Weights of a small transformer language model: MLP 1280 SwiGLU, 3637 steps.
Each number is 500 + 25 x the weight over its row's rms, rounded and kept within 0 to 999. Layers, rows and columns count from 0. Numbers have three digits each. The size before them is the row's rms in percent of the matrix's.

# layer 4 MLP down, 384x1280, rms 0.066, rows 0-155, columns 400-439
101:516456526497470532491502503518510465513552501507547497485473542484517505458495523487517494501498565524494510513495541504
098:483473494458496515480482495506487465475520498473508474500527441495496519458508511526542505498496549473539477504502503531
102:493498494537477466545488511492527483481536495490503471533514503502458484515500516493509507508498525508518522478495487490
096:521523470470466497531527493517470489502526531513531522513468481498495513513466523494484491473503503524535477491520508459
103:504520550528521561510481569535511465509469453504471489496499494507539520500479526501474538527536480550476482552507469515
097:505506472523499489479491488503511492478500516474522509466504511489486493503509466526547498488502515556486495499530540521
105:501510505526515473531494510525468484498558521493516526520464523484478505453505493463470522501520467508524446497518471499
099:494486499479505523505536523556492487511525535446516432506518510487558480504511503537521471498469455483526491469476494468
098:515488484564467507512508464497508509501517500488523531489492529486464500470450572503508524509497551492516483487474487534
100:510500471498487523511517542484519480462495481469497489480494512517548480463533525513485533524518484492485508501528486531
099:477431495520470526531541529519508487513483506516471515507509507497485473509497525494548509495483471495506551500486508490
098:494515515518519520543486498526492491487431480506507498527489475528507512494475504535453496508497487491496500492504521577
097:495472477501520489539507526499487511517491541516474460479471480551512520495481555503488500506493538521523526501471506496
101:487491510518487523450492475493488500463537536496489505521511500493468510493501481482453490471483518505490495480469454483
097:465529506507505429437493518506469469518499539510514503526517455571503509479489507529525512494499527481493445481487519448
100:486533531536494506494460500447479544477480542480497530464513529520510475474498511498519488455544526503500486531485482507
097:504462476452502509463512503549515475527491488515507471518478485535518470467522500464453476506509492495532490496504510470
104:519509473512485572486477511491515545462518526509493528486452524544491464502532508512466470505498519509517541512464503519
102:512493481470470507413514490531537469461521557477537527522518539491555486518490518521495497517496517490479485525458523532
103:497471492508498516419539472502511473522512511508492510549499528524471491515520495464490496494477510488521502525503475528
097:466496501515524506504533519494481514496529518440500481535493505551520499527490526490553486477524429501532473510505496566
101:501491487466523517498456533488458519487487485541494479481513531532467496483540501509516485506511499523488502504483516493
098:474484498495468506465505499481472484525519491516467519498536489532496470516522465462498491481493462498470517526527521486
098:512501524528512493473461472531503516502496534492531497531523552529488465470520481513502476522523501510525490506531492453
103:510472489503518548465480521472488505476526516514505468521483494488512522463513480516452502512494494509499504522489493475
101:492484482498508452480428503503488474489468482501544466526520520475507533486521522495505506516509530471423496489491539561
098:525485504483502500528503496482524540439474476496489547450475509530488483503508465532512487523504488511510481511496517505
097:540478460482491436492508497474442519502451476525473523517514536450426474543477493527512506537514481524500515502467525500
100:521477518482514527462490439533452534463486530478478493504513508503522513500505487501486493493537534512529508490506494534
105:546484508504513489526475449528492513520490480487502497492509505522492469492485472557521517537477519483506480496543508505
098:534451493514508481528512487533483507494505532523516499565454481498474470502481504477517470525490541521523512437451498504
096:508525565510509531504510509519457483457456468494528530506501498503468468524471512513474493498501505522513480471469469504
096:471506499476488513497517482466511504500513492484498481495496471497515460497520507487505521454529532487507475474468472487
097:532462485503517473502486491496495472508493473506492515520488510544458493478464511514500520506504468489480493535489463526
099:487518463496460508528486504491413448493469502544512448493469497499460475537487533494500490461502511459493500522489520501
096:479497463517441527522535462450457549497561494506500528506486495503474443482503450484495510501468500499497490470545461468
096:546458493498512500476546488506503466454462522545522516502531550531513503495509492509543527493493489525482467473525466494
104:492550510469552507479472480499531492532514473499520539516500462487504488489493502458530496512512526486496492508525489452
099:475521498469539470451474542530553508491500474536492546541510488504513534518466471491556514473545531514505495531527499455
106:489509496519493481526525496489463491535447502487549492531492538524528514531543545503547502550474529475520511499564478535
100:509485523556471490534543488488482453530511496504490474510505485510460483507510511492499496488508488561507463508501465457
100:522491499534488521500485508517513463490506525512477540513525512505525520489500494516491558480460508455507461532519539497
098:462534494549538514488511488507526503500467476503469500501509456454486548491520473496479476526528466522446487501516459490
097:482527476482483496510458515517491508524486513468479487541527526512529493531454520458485524505563473521470490496505508449
100:557519556486501522493524496498466513510541551460510526483510500511492479518516557525510510534470531477510460469558513484
099:507504433469484515526489545498511452487475491502480516475530451510456506506490486513496520531485451494477578473500483496
109:499542505480526491473514500492478538486531541505479513492518479482483527496479507462469477524483485525497488488544508530
098:452510490450468495519536512523523505526459510484522485456500483531513510479514494494510509439510446458535506518455471454
094:523489449469575547497512484477490506556525480513490505508524468452536490506547489513509509509516517497504493503519452448
098:504501504518528489513528506477473486511508478452523511510545501491528448482481495534520502475508505507555545542479517493
098:472504499507458585517543472509441510515509469502490533535486548519500447531498482478538470475481480509534474484498499474
099:494480503522500507497441508463492481555500520491519466508550544535463437508529526506455493500525474466529534551475489494
098:458481551531522535459519517526515469533451515501505485535496485443530462459490537476481503484523515545471502521527469522
103:459514477504501488494510498513477474502493508529484511498473488477507485510489540486478508536455467527512451550458499485
099:479411523522497563494515427470486489463503512547494534479529489493482527496507534506486482504446522533494497530489501502
104:461524469521491514498523508519468533523458489510457464468486509556469506475493480510495510471534526489491486451500502483
099:531489507493516492466504462512523453540495499452524510495518503474530494450513547552494577521469511495493480494518485492
100:519508487490481493522489504513487475462519535501505502540498500497476476528493475466522528495454497486492487474511521470
096:489517461478515534516477478535493494473489500541530526507512490484500495478536472470507441487508504507492526541496514513
100:456449499541498495522494495503492505439483476499490512517489457476453517503491499501467507491474508467515539490515476470
099:509515491449480489481544461512516513483494499476483492528507516470486504492524502504510526487461468457465492539484508511
100:443482495486469519465485505529520496487496486506502552513473521506484436487532502467512451521507472537529498472511498486
096:517511543507464521480470483528494474484480487488466508488523456528470511507497511535503556454504493464518510553503471478
102:515513515435494500443501472491538493482496503486544520521542522545481471455510526524524535486462509473513482517455491505
100:492507506526516518518516459459497490502485525541494515506481502494495518471470476490462470452551499515480494506525510500
124:482513497488514494488496520477490468534474505548473529528477485531478448486491533491523491523532492499504488517534527531
099:487479495544513514513493507532485496531498528489476533526481471509482514502532527489460544466482468476473523471521513530
102:487514460508524536480477466486471494491516473493505455485490492481488532481520491510516499517507484541514519487551445513
100:546486508514505504503488481501506504511498487494499460501518498489505530500443476505530468521519486533547488521539544508
101:504500461459477528511526495503498503519498478463508505504517522479488471524498554516479462480490523530483493485488534492
100:492465450530489452493479491497550466482508498503494545511499476499503498532498486541502474508519491502468486491509448551
102:490567507516478498532545472509501527493470504485478505490459508482467501512502503472467502475511513527492535512534508491
103:495552500498488456541542493504456469520538540498462493476487535481510509496475454487526511494465510523479510485485482505
100:513504531533494499504546511508564483488479483477458541524494521537513503480518448462546484535522521526455531469491505482
098:555531515522518535493483484496495525497572496500520490511493485525477473481471534518505494531488519547526513499553533515
104:502491498518468505565509520486484462484503480463455487475464484510512511507496508492534517508513462530489554516517547537
098:511489484497520488515554506527515430498475441553521503468499504503453487512435520528492491482520486512489496510479510506
105:485516495456434454513482505482486469553521520554516475521515497513508450501464516526519509491499504459444519510515454487
104:485485501495535445497486457475512516492466474476513535498491463476516486492494529501498530518504464555492497527492512509
099:518516506502471436516542485528547514505530453517479503464462537531513524540475531503463500514506498502519526491541522534
098:523518511489521510495511502459495438465501468556491512528484470507510484527586473475509526508482499511480495512512536537
099:471447483490521517527495521511505529497506509509444471505457527508434473534524482474494489475480483516502473445516523505
098:505500528513504500525530510484519503524468559521461508470489525501504497491525499535526496496508506515505509467511484519
097:483518524535516484467532481506494478478509509458492470491504479504478492505475490479528505514503503486492529533513503505
100:442487531474489466521508527509487513505456531485521491467521502513465490554492533509494484512460466509504497506528482549
101:546491470501480492500459493499502530477502472431520489467445530535492513535478493465498498510493461481488548471495508526
099:480455486469512532490498493530544499487520507534497500504539478500441459492499502527531512485520530515474506582534510472
095:461465483508484481501504550503464507477544510528500471474501533475503502557558475508501497507515499536518546496476519496
096:522489494535533510575488485480480508499500492507486462530494500518507524494507488477511504524484486474534470508487468542
101:503459441505545510521466532529466526560469514466463492499481508466476503471509511506476457506511521508539480519525556466
098:527520501488529474468496485494486492504458513497520474509520467496489441539467473488512455559477525484482508488534480486
102:472506516492485461495510516496517477499508532474529521505523513512539518534510475467485495535497453499541487447563486491
101:465518492535478487489504433484549503496507505541485493510520526523495461427516515483532494509494529526521509477454536505
099:490429492491459486478504517561525485502500497493524513518545460466524504490495476479506512478526526544463498500479503544
103:479482526490490515485512480499512491517501486484510498541473557519506497497479467498488495493496478492484498493530496513
102:504482469574513507500474519475489506491492517501485488523479519479517531526467468484467483502503501515492521509507542503
096:471505492476462503479544493503481500523499484524529474464472445473467474485486490494519496493506468483475525515462475537
105:453488523486457516490500486502476516498466478511480457496492516476512483506492509506516529468507498506506481497484519519
099:509501520471512464486545480469499494502515476534488501515497521502498516507495474525484446460518516524454536482485491532
102:490505502464491526475482523506492489484530535548518481495488514547520480488486477486484485442476535539516514447489478477
099:455549551474492509512482515492507495447476458533510512511519519533531559509514506477501500489509446575495518516493512504
100:531497517464487498501511478518506518510515534451532497478487496501508512458508456511477515525486518469474512469534497491
105:474476471487463500530549475484518466509476489495514511510506496508467464467519540471489500533487525475547487521481507519
103:500477486512532478522500457518454507512500512495466544479486519497497497514533506528512514465491485489498514467546513486
103:499454472462488508484520515496518482514490540497534470562470488520479511485470495508460529494508481544509429516454526463
102:485517513505471501483519499501542521509496427467540509522495519508501503505491540542516562529482483500495529508482486501
099:532548455481495522506520494474513452518515490507515507519509508510492508458518500474502492525529536459520449539496540496
097:524486452498507517487488477491507515490546523534485502482487509513500520511511507474467489489467486486509492515478486527
104:510499478497514502467513504461506475501500460468465480486526543511513524524466499483538480536509499491455553495497485557
102:487544477514544492510519525491556470457494466454507498533500530511549520450496484480509505509507489529484575507535471506
101:544478490500508487464519497517461504520518494470518504523513509490502481469545549509535520516478507496492463507517463457
101:482563490485510488463464506507516537528492460522486460527497518501507522487457526472499509517512522461523484530484476482
098:532562507514490552525503520521489506525493508511502527427495489499446494501528485479495488480503492486514526459500447517
097:475493465506536481490470505509474510464447503489522516506529514492491481489510518529543520494457494462507506534513527479
104:532506452506542478487504454482477552505461493508533461509547510489514487501465514536501491514492542509523538495505509509
097:542544487473510498536506491462486477487497544458478494483500471504480518492465497497507497461501496518505523457463507480
096:475493508515531556524439525499528500543513505489507497493496481504471480511526540499517470504507474502501489484513522518
098:482509517521498494477517575459513516549471510451503470544482488512531474489488531444475455539545518507525537505510496513
097:509520542484497448492464527521515504484463503462475469539438515514515506519447478493469560530514524522476472475487519513
103:532465472507519486533464473510527498498474490478531495513518487500480470489478479492484483513507515478544539493473497509
099:460512514518537506492498507521542480497512515479489469488512526502500486495495491544519471493501513489467520525478495541
102:479503515475487474556530567497500512507520516488478449521525510467536499498485489477498504493552533482487475506458508503
098:543539513471497525480508489489547459490492506496491546519545532463516514540502514504541482425488464478448506457486506484
096:509507477498510498512509505532538542487507493522517524541468509507476479520493518474481550470512477501498563507489475509
097:490535538502523498543510507493544480455500528501458554499516517458502458516522536505501460479481537523486490519519509561
099:550494502517491525523477565528481589484506546464525527492508517488509520499500498510501513442472503461517493480443520472
106:478542512491523480476501564540512499475508481476555540495504549496508486549515497507497496535517528528492525478506512526
099:485456498481503462490496516521504505502511499503488497442492520505480506522476503573498507503508467490519458507472483520
105:520542486542457497499530514463484500515482493453516500536509507502469461453457497487544505502506494461511521491505495511
101:498469498503530480491472543507513479525463506517541490457560505554497467474519516503527460500477518487456488508508495508
093:514508452524494471527499523501502454472489504521507507460462483511528476508494511516495507521513466527454474531507513488
101:506492497506500504499478499514478443499492507469482486489494461489451469527533528529458492493515534497539464467452498517
099:528476509542505520497472483529521462475510535529523496528489478527527534498516510501501530505507497520486498498522470479
101:535525456511480471476507508487507501512490454518493493502496482524525464452500484470472534489475504499512484485520491497
097:480524463531475464533470482538502515454510477492507501497481503471429473511505509499568505553513473500478505483499520505
101:539515543514532501525456495486499539486483516508529483533462532467516510478511522464498496508511517510502503547506486532
108:541515511486533495496482488499514457486525508476550506468480554547492522502514460543502525528515482472517523493487530504
098:460521503521487546420510489514544499537522497479499528489522499495524520477496496484503472483455537508466486486500508467
098:514519489514520513456480569513425466453485494455494491490517467456502445500490479502542459530513520457468488505516474457
098:509500433509489550515500448503489557458499500491513500537523509483500501482467507501456472511505521540478509508502462485
105:489477493470515492516468466517485509536472534492532452522539535494512518510518502537516495539481494501480530475496469452
103:499477438516498546477482479493491481507497480495455464503447540470483523474475545550513553477475465496488439502531495470
096:534461478497532488529460542516512534474503486484470479498525521457499519490552517492506487496481543469466516507517515511
100:493479489485481467511483537500474497519506514521512494455499459510471458467476503514492500492463497502467487522482531531
100:517483443499524478549472472563495472505514504457462468460506479449519486521510520484485499493472530517496521530476492513
095:482500490474509520525491480499454472457504516517478499519510495540460498527488456532514570534550466477508516437522520459
095:465462509516467512446528509502494494435493528476532504506537475535489496527545514501495509481474481493517514462491487474
098:530506532514514465525518511473520450523461501500514492521468472489527479528555484491515459471490540499497463479501488532
094:474512530574501476541534519529518508468530518506471497469492497502487477474484548485476536521488489493492462501504482532
101:484472459501474487493515467548491468460520512528463481486478495548504539480546485464489541525492457495463533497482496507
103:536503476492518484501516470511479498514533499493512522514497490490516491489519483452465465465539506510509502483516462530
099:533496501490509517491466491472480521491482491507510536533519522521508516506479504498507501495522505484523484485511569564
100:505514505509528523497498489509507491504515468518520499520505518475472466490493501520525491523527483495516515459529539471
103:505485483526528522570580483499499558502481477491447523549482507473459475508503536535498508479486511492526496489516480495
104:510520505500535485500441512499501516500469475507534515481499513520509490540429553490512495553507492529497463532476522440
097:506512534470449473521544511489523491520518527535493450509485513519478520497519505494532510502504477527531528535466539480